Part of a small language model's weights.
Architecture: RMSNorm before and after each block, rotary positions, no biases in attention or MLP, tied embeddings, normalized queries and keys, capped logits.
Each number is 200 + 20 x the weight over its row's rms, rounded and kept within 0 to 999. Layers, rows and columns count from 0. The size before them is the row's rms in percent of the matrix's.

# layer 8 MLP up, 640x128, rms 0.217, rows 77-148, columns 0-31
096,202,221,200,160,200,200,215,207,180,186,211,206,216,199,188,153,189,200,204,192,176,226,165,185,182,196,197,204,152,203,220,202
092,205,205,186,201,207,228,191,179,180,204,179,224,194,201,193,214,189,207,205,214,222,201,173,216,200,206,202,208,232,176,240,226
106,179,206,212,149,203,197,177,205,229,226,198,198,147,175,208,172,162,207,215,190,189,216,205,229,187,206,236,177,208,206,206,182
095,197,186,205,211,191,230,202,225,196,182,190,196,219,173,204,201,174,190,197,201,199,177,197,192,177,208,182,237,215,204,196,198
108,203,192,188,179,218,195,222,204,186,229,167,201,211,197,194,229,203,190,189,222,202,190,183,176,202,214,202,210,175,204,210,202
090,190,182,181,185,220,179,185,187,187,197,196,204,182,191,151,193,194,169,213,167,216,201,190,210,226,190,160,207,199,162,196,191
098,181,228,169,200,207,215,191,199,222,230,157,187,206,187,204,209,162,196,203,203,183,208,199,212,156,218,186,186,220,187,195,214
108,225,191,224,230,160,220,207,190,207,227,215,190,179,183,195,260,212,168,220,196,225,213,234,210,174,197,227,203,188,198,212,225
101,208,173,221,203,180,177,209,202,224,233,216,240,192,209,204,187,210,218,197,187,226,152,175,157,206,198,190,228,200,164,214,230
092,187,175,211,190,199,193,225,211,166,230,183,250,203,214,185,205,195,212,203,175,191,220,181,242,204,167,182,181,160,175,220,190
103,199,209,180,218,222,207,244,206,181,209,215,201,206,203,230,201,194,214,183,219,195,175,193,229,196,213,198,250,205,189,193,178
102,173,217,212,208,261,171,189,234,182,173,202,199,220,181,198,171,226,204,199,214,171,194,224,203,231,256,191,224,215,209,214,194
105,198,192,198,230,166,203,218,189,219,197,187,219,174,196,209,205,200,160,198,207,182,188,198,189,164,233,195,196,203,210,228,185
105,188,188,208,205,178,211,199,195,215,169,205,205,216,164,190,165,187,205,182,205,173,186,195,193,230,201,176,190,201,165,223,184
102,208,183,210,192,204,200,189,208,239,225,194,208,172,213,190,201,228,210,234,172,143,229,243,211,202,206,177,195,195,186,188,176
089,176,196,203,204,206,179,224,183,196,182,188,203,195,183,171,190,215,226,199,185,212,184,208,159,181,167,198,199,177,229,182,175
101,220,200,192,230,169,222,171,223,212,223,161,186,204,207,201,219,197,179,171,186,211,185,192,199,198,206,190,193,165,189,162,280
099,198,197,203,193,228,192,181,178,219,205,174,207,192,215,214,218,200,199,235,199,210,203,228,191,199,219,186,192,195,201,211,230
116,212,180,218,237,172,191,226,208,206,201,183,197,222,231,221,184,245,162,178,203,221,193,179,215,168,181,206,206,170,186,218,171
110,223,189,169,206,196,202,186,179,180,210,199,195,187,188,263,231,230,209,218,207,185,178,213,171,244,195,198,213,196,203,200,227
095,199,199,227,145,183,173,183,177,167,228,217,203,191,218,234,231,183,161,202,203,191,202,187,192,199,187,221,181,200,202,241,175
104,204,193,191,207,214,207,222,195,192,195,193,171,199,199,228,204,218,206,214,183,174,198,178,215,164,202,196,208,188,226,174,209
089,203,181,229,164,224,196,212,191,216,195,242,207,201,189,217,202,193,188,169,205,158,249,218,205,196,184,209,197,205,201,222,191
094,210,153,197,191,186,216,208,194,211,200,242,226,208,238,230,182,190,201,271,196,227,172,197,184,199,172,195,196,198,249,213,186
102,195,200,198,204,167,172,188,230,222,221,239,187,208,185,184,216,167,180,166,189,214,225,178,204,182,215,214,215,163,215,218,179
093,242,191,211,196,210,196,205,238,226,174,208,205,173,201,193,207,204,205,186,191,193,209,171,227,203,173,204,212,190,210,181,202
104,196,179,164,185,197,205,183,168,205,230,165,171,178,244,233,204,213,176,188,167,199,205,161,173,194,164,213,177,197,194,183,177
097,183,205,180,190,184,198,177,196,179,195,182,214,201,184,206,190,170,133,208,204,232,209,210,167,200,202,195,194,226,177,182,181
095,206,207,197,222,220,162,183,194,204,163,198,198,176,186,225,184,200,205,221,179,199,204,243,179,204,188,214,181,188,198,218,204
108,198,170,203,205,195,225,212,201,215,188,180,197,195,173,195,203,207,188,191,203,214,214,195,200,198,170,210,165,180,212,197,186
092,196,193,181,192,167,193,196,196,239,187,235,232,184,198,199,182,209,210,200,199,205,178,209,222,201,222,164,177,203,209,168,205
100,244,176,176,195,234,198,173,196,197,209,215,172,200,178,183,190,184,201,230,193,189,186,165,198,199,224,188,225,196,268,189,215
099,194,180,206,181,198,166,206,229,201,158,166,218,164,187,184,198,221,218,181,195,253,213,212,181,199,191,189,172,179,170,176,206
092,180,216,209,199,199,205,204,199,222,212,205,215,211,214,205,231,197,166,215,247,213,213,193,203,180,190,221,199,194,187,204,199
100,192,186,206,181,234,219,178,210,228,233,173,178,164,221,204,192,157,179,199,213,195,207,192,173,198,143,215,169,136,170,201,197
099,224,209,195,195,210,179,174,170,237,215,162,172,192,188,198,156,203,221,199,203,201,200,170,198,214,198,202,212,189,227,175,189
105,214,159,206,188,191,239,184,179,201,215,212,177,218,189,229,234,190,196,163,223,245,200,205,203,201,206,214,142,216,206,177,203
093,186,166,177,220,172,174,206,207,205,175,162,196,214,211,184,221,192,214,179,192,184,148,207,202,184,189,179,159,217,208,178,205
103,219,214,240,219,185,180,197,203,181,194,219,162,207,205,188,181,207,191,202,166,185,206,212,232,215,206,201,153,202,169,157,204
095,206,176,200,205,220,203,189,196,171,203,192,223,208,191,216,223,206,238,228,206,190,222,196,236,215,176,185,198,207,213,206,171
096,175,188,208,218,197,201,178,211,234,220,214,217,209,179,193,162,191,181,183,188,202,227,259,202,180,186,201,205,177,217,169,207
105,213,210,232,174,202,205,209,205,169,171,168,182,171,235,177,216,194,181,162,207,184,227,184,194,221,173,198,216,177,191,193,209
095,193,187,213,197,174,203,197,186,210,176,183,224,188,241,172,215,205,176,218,204,197,215,176,256,213,150,183,178,207,211,195,196
100,183,170,246,195,173,205,179,188,212,177,185,167,226,171,186,207,203,195,204,196,189,205,243,181,197,199,215,189,200,179,189,210
107,188,204,177,204,215,206,172,221,214,187,182,237,192,213,185,211,187,207,173,214,182,211,199,202,215,219,213,199,192,201,181,211
085,186,184,205,229,199,227,231,200,195,175,177,181,191,192,191,225,183,210,190,209,202,188,218,185,204,188,224,185,179,201,179,184
101,181,190,210,199,208,223,235,169,178,243,187,185,218,194,160,183,183,178,202,208,184,193,224,188,204,212,213,204,200,170,181,206
100,207,179,215,183,182,180,184,232,197,230,194,220,208,201,228,235,189,184,191,171,235,219,180,182,198,208,198,197,172,218,184,183
099,191,205,207,215,243,174,244,197,195,237,184,196,213,210,189,221,220,198,198,202,196,192,211,251,224,233,213,222,205,242,188,208
101,225,195,182,206,204,200,220,197,173,206,152,208,197,212,188,187,230,194,258,196,183,220,199,201,190,234,189,202,233,190,193,176
106,213,202,181,220,209,233,214,220,210,208,200,189,212,215,219,169,186,193,190,212,216,200,188,219,195,196,221,215,221,218,169,220
097,207,196,218,212,242,221,169,182,160,163,220,206,175,211,157,179,199,178,187,225,208,214,222,169,183,181,178,214,222,211,196,207
103,215,192,193,193,192,195,212,186,189,200,173,177,182,189,190,244,165,167,225,225,217,201,209,239,199,232,142,245,188,207,215,174
099,173,206,208,238,195,175,218,221,188,199,194,204,167,240,196,237,175,207,173,196,191,227,194,192,217,158,197,181,207,188,195,186
103,178,201,166,204,222,171,187,202,202,216,183,201,187,211,204,210,168,240,201,198,160,159,188,196,188,215,183,193,208,223,217,183
096,243,225,215,188,201,180,186,177,195,238,183,185,183,209,249,207,178,223,181,167,200,193,200,221,183,205,193,230,209,219,221,193
083,219,203,208,203,194,234,191,203,198,179,222,195,221,154,254,217,191,191,224,214,229,179,197,180,180,214,181,231,196,215,190,185
102,185,197,205,200,217,208,198,227,219,188,165,195,223,219,214,228,199,180,170,214,223,246,192,208,196,190,166,187,184,211,224,189
092,187,240,231,222,185,239,201,171,204,167,202,224,199,180,179,181,225,184,193,185,225,187,216,194,185,177,219,192,242,232,202,207
101,188,196,224,166,170,234,193,183,162,220,165,222,210,202,207,185,238,204,201,193,195,195,185,197,191,173,197,187,199,194,225,206
110,208,217,194,197,200,196,176,191,159,208,208,204,194,246,177,168,169,201,183,209,180,250,190,196,190,198,172,224,192,229,188,175
099,180,190,159,178,182,198,210,209,205,200,202,225,192,211,192,210,182,229,217,205,182,190,190,194,212,202,207,222,234,202,192,218
092,181,198,202,222,213,177,165,172,210,204,246,217,199,194,224,213,225,187,198,218,193,150,195,187,216,259,193,207,210,224,225,184
103,218,195,224,219,216,228,205,208,168,194,220,198,185,228,191,190,214,186,204,217,212,203,197,212,223,214,170,189,219,198,201,207
093,245,206,215,208,219,245,223,152,228,212,194,190,209,189,227,207,212,198,226,210,176,231,183,215,184,239,186,211,230,197,201,193
094,172,188,218,204,189,191,201,191,184,209,153,177,206,176,207,222,208,189,209,178,191,171,222,214,181,225,190,165,227,212,189,240
103,246,235,204,195,199,198,174,195,188,220,174,176,195,231,196,203,202,227,200,203,233,227,206,224,183,199,168,211,212,200,223,175
098,220,224,211,222,203,189,205,192,179,203,189,211,205,210,181,231,208,221,232,245,216,188,185,198,221,192,170,220,219,163,171,209
101,216,215,220,216,188,200,165,184,209,218,191,188,197,187,220,186,208,200,232,207,232,183,193,213,204,231,179,175,199,189,196,198
098,188,179,216,211,178,175,198,176,222,191,190,205,210,189,196,193,192,182,187,207,179,206,224,223,169,178,211,133,179,179,181,207
107,179,176,227,208,171,232,237,217,200,186,200,246,219,251,209,188,168,202,224,200,216,188,207,191,217,163,223,175,235,177,220,219
102,219,172,181,196,210,226,179,230,197,217,199,226,179,185,184,218,156,171,175,208,182,161,220,177,201,198,197,218,200,211,175,194
# layer 8 MLP down (transposed), 640x128, rms 0.175, rows 77-147, columns 0-31
097,208,184,205,243,243,218,167,190,204,210,219,169,214,183,204,235,238,232,223,198,193,162,238,202,189,212,195,231,174,212,198,227
096,204,173,225,205,196,185,236,195,194,212,204,190,202,149,212,176,214,152,187,188,171,173,200,195,203,154,200,189,210,229,186,169
103,195,208,215,192,211,185,243,198,179,171,174,212,221,160,195,201,239,220,200,166,209,184,204,209,191,205,168,212,193,187,212,192
102,197,177,223,197,192,176,185,190,220,190,218,241,206,210,201,235,213,184,193,174,176,181,222,215,179,183,161,167,194,212,177,219
111,213,230,195,250,182,229,221,194,211,178,216,181,175,215,215,181,200,199,227,166,207,189,237,230,180,182,174,214,222,160,194,196
093,194,195,206,192,191,201,200,205,214,185,211,195,236,215,207,239,184,192,192,188,212,224,218,183,194,211,229,185,171,200,184,163
094,179,187,206,222,171,221,225,176,188,224,227,190,223,174,199,223,249,215,203,264,223,170,201,194,206,206,198,224,169,192,166,192
106,223,203,169,158,209,208,171,181,202,215,169,211,208,213,198,161,213,219,175,213,191,182,202,188,205,179,220,201,185,202,206,188
102,201,225,187,226,204,204,178,197,192,174,217,187,205,192,217,234,220,194,211,185,206,163,224,203,209,219,205,206,219,171,223,226
094,192,186,184,180,169,237,183,248,204,177,171,185,195,207,207,216,203,198,159,182,188,185,184,162,188,185,177,215,209,198,208,179
099,203,223,200,200,159,193,182,178,233,233,208,185,191,191,180,185,192,193,218,180,180,197,208,205,231,213,201,212,163,206,187,206
099,231,214,203,198,187,226,224,182,218,187,201,231,171,192,225,184,199,213,206,192,227,206,171,184,177,200,188,240,175,176,186,169
105,221,216,213,210,186,208,207,208,188,238,257,206,187,202,191,179,201,180,201,211,173,215,216,201,199,158,224,175,172,184,198,175
104,210,192,208,209,188,189,147,231,164,209,217,194,200,245,204,237,189,202,227,209,227,177,202,204,196,221,217,207,213,237,212,197
098,179,193,228,191,185,191,223,200,215,195,228,201,207,234,225,210,207,205,176,244,223,211,177,215,195,176,185,204,196,208,162,213
087,194,184,189,192,210,198,196,204,206,208,185,174,235,215,194,199,187,220,213,219,189,216,230,195,217,219,209,194,194,192,205,191
099,194,206,193,181,225,171,187,210,193,199,197,208,195,226,237,204,210,200,190,202,207,193,168,237,209,199,214,195,177,202,180,223
094,238,167,196,216,175,202,233,195,221,186,221,203,178,171,186,193,172,220,185,191,217,216,208,236,204,177,201,212,193,210,194,179
109,190,169,173,219,182,192,198,195,222,207,151,205,196,179,231,185,199,184,225,194,162,210,217,195,197,203,185,201,206,180,188,237
112,192,200,194,209,210,213,220,203,203,208,213,197,237,232,203,187,182,213,176,181,191,219,180,199,216,247,227,194,208,193,203,187
097,166,210,220,220,216,220,145,223,176,195,216,186,239,213,226,167,206,213,230,222,225,213,218,244,174,180,192,222,197,196,173,174
099,222,220,218,217,186,181,207,205,223,210,216,196,184,178,180,189,246,208,217,163,188,171,195,196,167,209,176,222,184,170,226,216
093,197,200,223,197,229,192,224,173,193,188,199,216,200,179,220,224,191,195,182,181,226,190,200,192,196,202,223,191,195,194,185,199
097,198,186,223,223,185,204,219,201,177,174,189,172,198,176,212,176,204,230,179,185,192,196,190,184,178,207,182,171,173,211,186,164
094,194,229,213,219,197,206,212,183,185,188,170,187,194,216,203,143,208,225,183,196,212,192,202,212,234,165,227,190,164,201,176,195
104,215,199,198,242,200,203,226,199,169,210,206,204,198,200,191,170,201,194,223,174,171,193,241,185,177,198,209,173,205,181,200,204
108,184,204,232,235,190,179,189,251,206,176,197,234,216,187,191,238,199,247,195,242,207,175,193,198,195,191,164,235,187,207,169,174
098,186,161,233,188,189,210,179,213,209,199,172,212,225,193,172,218,251,190,232,206,179,173,182,209,167,220,192,212,226,204,231,221
093,177,204,178,208,181,226,169,269,174,235,177,208,190,200,213,214,193,220,192,236,217,193,191,203,187,169,198,219,186,204,186,204
103,231,229,210,192,236,203,208,182,186,200,217,223,217,195,209,211,225,190,207,202,152,220,187,212,223,214,187,208,190,190,210,187
089,191,245,230,188,184,203,207,230,192,204,207,195,182,226,182,214,184,222,191,214,163,204,202,234,161,213,185,206,222,180,187,167
106,200,224,218,206,196,182,210,182,209,193,176,226,184,244,175,224,195,188,197,228,213,200,202,222,182,217,200,189,230,179,191,201
108,208,230,202,179,187,230,207,169,178,239,197,214,209,181,208,196,192,194,221,204,173,215,162,195,222,234,203,213,209,220,196,190
092,197,166,219,178,165,237,199,209,218,177,217,214,211,164,153,166,159,172,190,152,184,226,181,206,245,203,182,188,199,216,178,233
101,197,179,184,185,238,219,191,209,196,162,207,180,193,188,201,206,245,189,179,212,212,224,177,193,200,195,187,202,171,194,198,169
103,190,191,181,239,223,206,205,222,184,200,223,221,172,200,194,261,184,164,212,177,202,225,200,202,203,172,220,189,190,185,205,217
101,201,207,188,206,229,182,194,201,200,178,187,171,230,213,216,208,155,176,248,189,193,200,175,190,172,224,160,262,214,211,198,202
101,228,229,173,208,208,206,197,199,179,187,226,177,225,197,189,199,201,201,208,167,238,220,189,177,194,207,204,226,207,247,206,174
106,148,162,218,207,210,211,236,193,225,192,213,231,196,201,192,170,249,204,230,235,170,190,198,213,211,242,214,201,222,213,198,188
098,202,193,226,187,148,198,214,197,213,208,204,218,213,212,182,188,219,195,165,196,192,191,182,171,245,248,178,196,184,187,182,196
102,188,238,184,207,224,197,196,210,201,223,214,186,167,200,183,174,178,201,249,204,221,220,199,161,200,168,184,226,193,168,196,212
106,187,210,175,191,210,201,190,207,237,207,184,204,195,206,206,194,183,231,238,173,207,205,206,206,164,215,170,182,184,224,199,174
097,183,175,194,183,233,235,187,196,167,227,210,196,184,146,200,212,199,194,194,156,199,167,189,154,198,176,204,187,160,196,194,183
105,209,218,199,227,198,225,189,197,217,209,211,203,174,218,197,224,179,209,205,206,194,185,179,198,172,202,166,209,178,215,175,180
104,192,195,239,187,184,203,214,207,181,176,215,225,205,213,233,224,194,190,225,199,241,230,203,198,232,199,214,204,195,246,220,205
098,214,219,170,194,207,202,175,221,213,186,180,202,203,239,238,165,194,185,200,176,150,194,213,206,224,185,193,245,191,195,209,194
097,200,247,198,194,210,144,198,231,216,154,181,218,178,248,217,209,230,208,210,201,188,182,191,180,192,199,183,200,230,174,216,190
100,258,224,178,200,202,185,175,227,202,215,226,209,215,199,211,239,209,188,222,221,226,179,205,187,207,192,213,183,196,186,197,207
095,186,201,215,227,183,197,159,205,193,187,186,191,211,216,202,194,202,176,194,184,227,210,186,197,186,197,177,187,187,190,233,206
107,160,226,223,177,189,199,212,210,226,197,237,193,186,193,201,227,200,187,203,194,204,200,192,172,180,199,204,195,190,201,224,211
101,189,199,258,218,160,187,224,189,221,169,204,198,182,210,213,190,243,215,197,202,201,210,201,216,218,209,174,234,198,175,191,191
102,188,178,190,224,211,193,203,197,210,194,212,175,218,157,200,226,168,207,223,190,204,209,197,237,229,197,211,143,168,204,208,165
100,189,210,214,238,227,220,192,189,224,200,217,208,189,179,218,226,165,218,179,207,219,192,158,166,192,192,226,181,186,185,199,198
099,207,213,185,218,244,175,218,172,218,263,205,231,189,206,193,183,185,186,211,192,182,218,188,202,215,230,230,188,180,210,204,193
100,198,212,223,190,225,202,212,214,215,220,214,216,199,250,192,183,212,200,226,178,201,170,208,177,224,185,236,205,185,238,179,230
100,226,181,179,176,201,196,209,207,196,150,191,218,212,217,176,176,203,229,209,228,201,164,205,169,182,196,236,181,183,195,223,168
099,198,204,190,190,169,180,189,164,186,167,216,197,210,214,183,170,181,204,176,225,210,231,214,209,165,206,206,189,217,187,185,224
107,210,206,227,186,214,223,189,188,197,186,257,192,223,199,227,222,224,215,161,215,204,201,189,224,197,189,208,181,207,185,221,205
098,204,195,184,166,199,150,223,206,205,219,177,198,224,219,198,186,197,218,229,210,184,213,176,215,201,198,203,237,187,179,189,189
100,249,210,206,222,246,189,203,204,246,188,218,181,191,203,223,195,164,182,229,223,221,218,216,225,180,224,176,212,187,194,205,185
102,180,178,163,198,180,187,213,242,212,193,212,203,205,164,240,205,229,160,189,188,209,166,193,200,211,196,215,203,213,192,237,236
094,187,202,240,181,180,175,182,206,190,231,182,208,189,176,192,187,233,188,209,209,214,234,195,197,214,192,195,213,197,233,176,194
096,225,189,212,149,188,199,237,192,174,208,222,198,172,189,187,209,175,204,210,188,187,191,180,202,183,161,233,221,206,189,197,228
104,228,179,201,199,218,161,201,217,237,208,175,187,207,220,210,177,173,210,209,202,193,199,184,236,199,179,199,205,230,171,211,206
094,201,201,169,185,225,164,213,211,209,215,167,174,225,200,206,214,205,195,195,204,221,217,256,196,240,191,187,203,178,213,167,230
094,205,212,200,204,185,213,180,189,197,186,227,175,209,239,146,208,216,221,205,198,239,223,198,210,195,195,181,191,179,189,217,184
105,201,202,223,232,198,214,225,200,225,243,208,217,203,206,220,206,207,175,169,206,206,217,214,258,218,213,217,178,191,212,182,202
099,168,142,214,175,187,208,208,214,225,198,220,225,199,206,252,196,185,198,160,168,188,212,216,193,190,192,217,212,188,218,194,192
104,221,220,205,219,191,205,198,184,234,191,206,178,204,223,205,192,203,212,194,182,182,216,194,160,232,192,193,232,219,200,222,189
097,210,195,231,154,195,196,181,210,187,205,223,209,242,206,171,191,217,230,169,182,175,187,194,199,220,206,202,211,226,212,228,210
108,192,229,189,187,191,214,180,182,217,202,231,170,180,199,185,232,214,203,207,248,225,194,205,223,177,184,215,214,201,182,184,214
# layer 8 MLP gate, 640x128, rms 0.218, rows 78-148, columns 0-31
100,184,170,201,175,178,188,222,188,178,209,219,218,239,150,201,213,193,158,187,188,185,197,214,205,185,175,230,198,181,225,196,140
105,202,210,192,241,247,239,218,171,191,200,223,175,190,210,220,209,222,190,180,207,194,205,179,176,200,199,182,196,200,190,211,233
107,192,225,173,210,224,184,235,203,195,198,199,194,210,198,224,186,220,185,167,204,216,207,219,175,160,219,212,175,245,197,192,202
106,229,186,213,207,173,213,234,170,168,178,180,196,206,208,200,183,176,181,210,182,195,208,245,254,215,214,160,200,207,184,201,178
093,198,193,225,219,180,151,257,224,208,225,204,216,197,216,235,183,211,199,211,189,209,197,215,192,208,196,211,195,214,167,227,202
089,224,195,199,195,209,209,204,170,224,226,158,243,202,200,225,198,228,155,182,216,190,219,194,204,220,234,174,176,223,198,235,204
100,212,201,214,227,198,212,224,234,181,213,234,214,230,192,185,216,188,187,182,234,226,204,215,173,182,203,194,213,180,141,201,198
095,179,218,176,202,198,218,207,223,198,204,219,206,222,214,194,206,168,233,204,176,194,235,190,216,192,196,221,197,195,210,212,181
087,181,217,196,214,202,218,177,211,213,157,223,192,180,197,220,189,204,201,185,204,212,186,245,145,170,215,218,216,237,199,195,188
106,185,200,200,202,198,210,171,176,212,214,236,207,180,235,216,171,207,169,209,178,209,193,217,166,219,241,218,204,195,183,203,205
101,202,205,203,194,197,194,190,224,190,194,186,209,193,198,225,208,221,202,217,206,198,175,194,185,197,189,196,216,191,180,197,171
099,157,202,180,186,171,184,187,167,236,243,205,185,180,201,170,158,185,163,194,190,204,197,179,170,176,193,196,198,188,180,189,199
103,225,206,235,197,163,144,179,210,172,219,174,199,218,187,213,186,169,208,193,190,187,226,224,203,198,222,165,190,216,207,195,191
106,220,227,190,193,195,198,207,219,213,200,192,171,211,206,195,148,193,220,199,215,185,202,141,177,191,218,174,257,229,178,234,165
094,174,203,190,182,206,215,196,184,206,215,206,164,193,197,239,246,216,217,192,176,174,153,210,231,214,210,152,165,196,170,170,194
104,201,154,210,228,169,155,197,205,196,213,195,194,235,182,243,199,199,200,212,213,207,214,221,201,208,211,209,212,196,198,210,177
093,227,205,198,197,194,190,206,208,206,222,209,200,158,172,232,217,200,215,190,163,203,215,195,211,196,200,178,191,198,191,190,177
108,240,185,227,183,195,224,175,226,189,188,178,198,192,238,158,194,240,177,188,217,231,180,169,203,200,229,205,195,197,171,203,187
115,165,225,196,229,180,193,219,187,218,185,198,227,211,215,184,169,177,169,203,197,184,192,192,243,187,208,210,194,190,194,224,173
091,204,200,207,170,200,207,230,229,211,179,194,210,229,204,187,202,217,191,205,194,236,217,225,185,205,199,196,201,165,201,181,181
109,182,226,191,202,219,178,201,214,191,184,233,173,191,216,212,188,232,206,182,182,199,183,213,188,195,180,206,217,188,162,209,202
087,229,197,202,150,207,192,186,196,200,201,249,197,201,173,224,209,163,223,194,176,158,219,226,209,226,230,207,196,185,186,161,192
095,226,188,189,154,209,227,220,259,211,203,228,236,246,213,194,224,197,195,186,213,179,186,205,214,202,224,224,179,201,206,211,198
100,184,209,192,199,150,221,198,175,208,187,190,170,183,162,218,168,177,201,194,193,184,180,167,183,217,212,217,184,215,182,202,171
097,192,218,199,202,229,210,173,208,204,181,173,209,230,191,187,198,199,190,189,179,216,207,222,234,211,190,231,203,203,211,170,211
105,223,213,199,177,207,176,157,186,208,209,200,174,212,187,219,192,199,216,171,193,175,214,206,197,223,203,203,206,230,187,165,184
097,194,231,160,189,194,186,212,200,202,213,245,207,211,206,202,171,188,195,189,226,214,201,218,209,192,206,181,172,195,215,203,207
095,217,216,199,204,213,202,188,218,206,162,193,209,215,204,188,188,193,216,166,183,189,240,196,189,228,190,215,186,208,219,224,191
107,197,224,221,206,206,203,211,192,204,193,179,201,200,185,177,229,196,204,195,203,185,202,215,206,211,211,223,224,223,234,182,193
087,208,204,234,192,178,218,211,194,200,205,220,210,202,207,218,204,196,169,175,194,225,225,247,234,183,206,203,214,198,211,188,180
095,194,220,196,198,221,192,226,189,197,200,187,183,211,189,193,189,196,189,185,198,192,214,208,237,204,225,210,206,197,175,227,184
090,182,216,211,199,162,187,214,237,212,222,207,212,169,233,211,208,209,216,200,191,234,232,198,189,194,215,199,158,190,183,171,202
092,212,160,194,191,196,215,254,199,195,193,182,219,202,206,224,192,188,172,196,216,201,237,194,206,225,182,183,241,202,196,194,183
102,196,172,188,219,212,208,243,233,187,179,209,198,234,168,192,202,224,199,199,211,180,195,149,202,194,187,210,199,192,213,197,173
099,193,187,215,174,226,191,197,216,201,222,165,219,214,181,204,173,213,244,182,206,171,182,159,227,231,199,197,184,200,201,201,216
100,201,205,198,163,209,190,207,192,174,213,201,141,214,190,205,188,156,186,204,179,189,244,181,179,204,170,202,204,220,216,201,171
093,205,210,211,207,226,187,197,221,173,186,216,199,222,202,190,153,211,223,196,164,206,219,179,176,189,185,171,227,243,205,213,204
101,207,188,194,172,168,199,192,239,182,218,169,201,237,190,227,185,198,214,176,197,201,222,204,210,218,206,193,196,208,237,254,155
090,189,200,205,229,204,231,181,193,174,207,157,206,216,211,215,199,210,195,213,186,167,216,215,204,165,170,192,185,181,194,171,174
095,209,222,211,219,194,201,187,199,192,198,167,170,162,205,211,205,184,177,202,165,200,193,221,181,199,226,190,181,176,197,194,208
108,212,225,176,218,203,179,213,184,165,231,190,178,198,198,210,198,216,189,197,161,200,182,234,204,221,162,214,206,224,194,193,204
097,204,202,181,232,215,165,195,186,167,224,215,201,187,155,187,191,192,202,189,209,177,212,230,181,224,206,216,227,167,191,229,190
098,233,246,216,177,196,200,196,204,178,208,210,256,188,203,236,193,179,219,213,228,211,217,208,172,209,204,205,224,194,222,230,200
101,211,219,218,161,205,195,191,223,176,222,154,208,219,226,212,201,214,240,182,214,209,175,183,172,219,226,173,201,209,194,207,204
086,181,183,197,210,198,187,192,205,224,230,206,235,202,235,241,201,201,226,211,198,211,194,218,194,177,248,221,200,188,221,227,211
100,216,185,204,172,193,197,193,182,215,210,207,190,177,216,214,236,221,198,172,179,213,196,199,203,197,196,182,208,182,188,193,194
101,218,197,200,170,185,218,179,228,208,180,218,233,217,181,205,206,214,189,159,186,226,170,202,193,174,231,208,205,181,216,186,181
105,194,209,186,169,182,208,205,212,234,212,237,233,182,200,195,218,238,216,186,182,205,201,193,215,193,191,195,209,199,206,173,182
104,189,204,266,209,203,176,193,228,202,207,241,180,216,179,214,195,205,196,195,164,201,203,209,200,196,214,201,209,154,196,226,195
102,199,201,186,194,170,187,229,242,192,210,174,194,197,218,205,208,179,214,192,178,191,195,224,195,189,225,202,203,200,246,248,196
102,184,215,215,194,192,231,184,231,180,209,187,196,200,219,176,183,221,172,216,199,226,189,223,181,223,191,193,235,175,198,180,180
107,166,184,199,231,189,219,231,183,215,199,216,235,251,194,167,192,199,193,173,233,220,193,179,189,199,188,209,214,171,169,164,145
097,177,197,203,256,206,187,180,213,212,228,187,189,161,207,216,188,200,169,157,216,199,219,201,235,221,186,190,185,185,209,217,211
095,181,218,205,215,176,215,201,187,185,198,191,199,192,205,220,234,241,233,187,161,167,217,234,195,206,204,215,187,230,237,218,184
094,178,199,172,211,198,198,203,206,203,171,157,174,213,175,179,199,214,209,175,201,195,215,212,213,196,244,258,160,175,182,180,194
094,187,178,196,196,184,190,191,178,213,223,217,219,176,220,193,182,220,195,189,188,233,226,192,208,197,215,171,193,200,203,235,190
101,205,184,215,224,197,224,192,180,184,201,204,221,213,247,174,211,180,187,190,225,244,230,189,196,206,191,220,218,203,209,189,234
099,201,192,229,209,214,220,186,181,173,177,211,200,191,204,211,218,203,188,177,208,237,199,224,207,220,219,232,210,212,233,194,201
096,186,205,176,215,154,181,201,216,195,144,194,236,180,232,155,204,180,176,212,199,232,214,192,201,187,176,186,198,198,215,209,165
108,178,217,192,219,182,207,168,217,169,216,214,229,187,168,205,217,204,177,232,210,200,180,203,186,220,209,191,209,187,181,221,207
097,177,243,186,195,200,207,204,205,214,220,205,203,214,183,205,231,190,230,207,211,166,247,200,232,156,206,202,215,207,180,180,233
090,203,185,234,209,197,177,192,166,187,216,229,215,227,213,194,238,210,227,188,220,214,162,199,218,199,257,169,206,226,182,185,204
098,200,192,216,184,199,198,173,202,195,219,218,193,166,208,239,203,235,186,197,206,190,199,205,214,194,198,176,202,213,217,207,214
089,204,177,221,191,192,220,213,213,234,206,183,199,176,174,167,227,224,210,183,190,187,201,191,212,189,201,194,185,194,186,188,197
100,210,221,217,196,218,201,241,231,183,206,190,215,199,192,221,202,215,210,185,186,217,227,232,182,212,191,224,179,193,196,184,194
106,175,158,257,209,206,154,225,178,199,208,191,187,212,194,169,200,184,187,186,209,193,207,181,204,181,174,224,206,194,200,150,178
104,186,232,189,234,206,209,182,162,200,203,197,208,164,241,199,188,197,196,195,198,226,203,229,178,217,199,203,192,239,173,217,188
096,215,210,186,195,190,222,182,202,224,210,182,167,209,209,184,192,164,165,194,162,218,177,195,173,219,209,190,215,245,172,201,182
099,166,224,192,236,219,193,240,176,205,208,185,202,195,215,195,178,201,186,172,181,227,199,249,202,189,222,205,187,195,179,182,194
103,208,214,210,205,157,210,176,220,213,184,151,210,186,195,187,167,214,247,206,209,220,231,206,202,186,199,228,215,173,185,177,206
102,147,222,196,197,195,205,220,194,202,216,170,223,218,236,234,188,208,209,213,190,177,221,203,210,190,194,250,219,196,190,238,210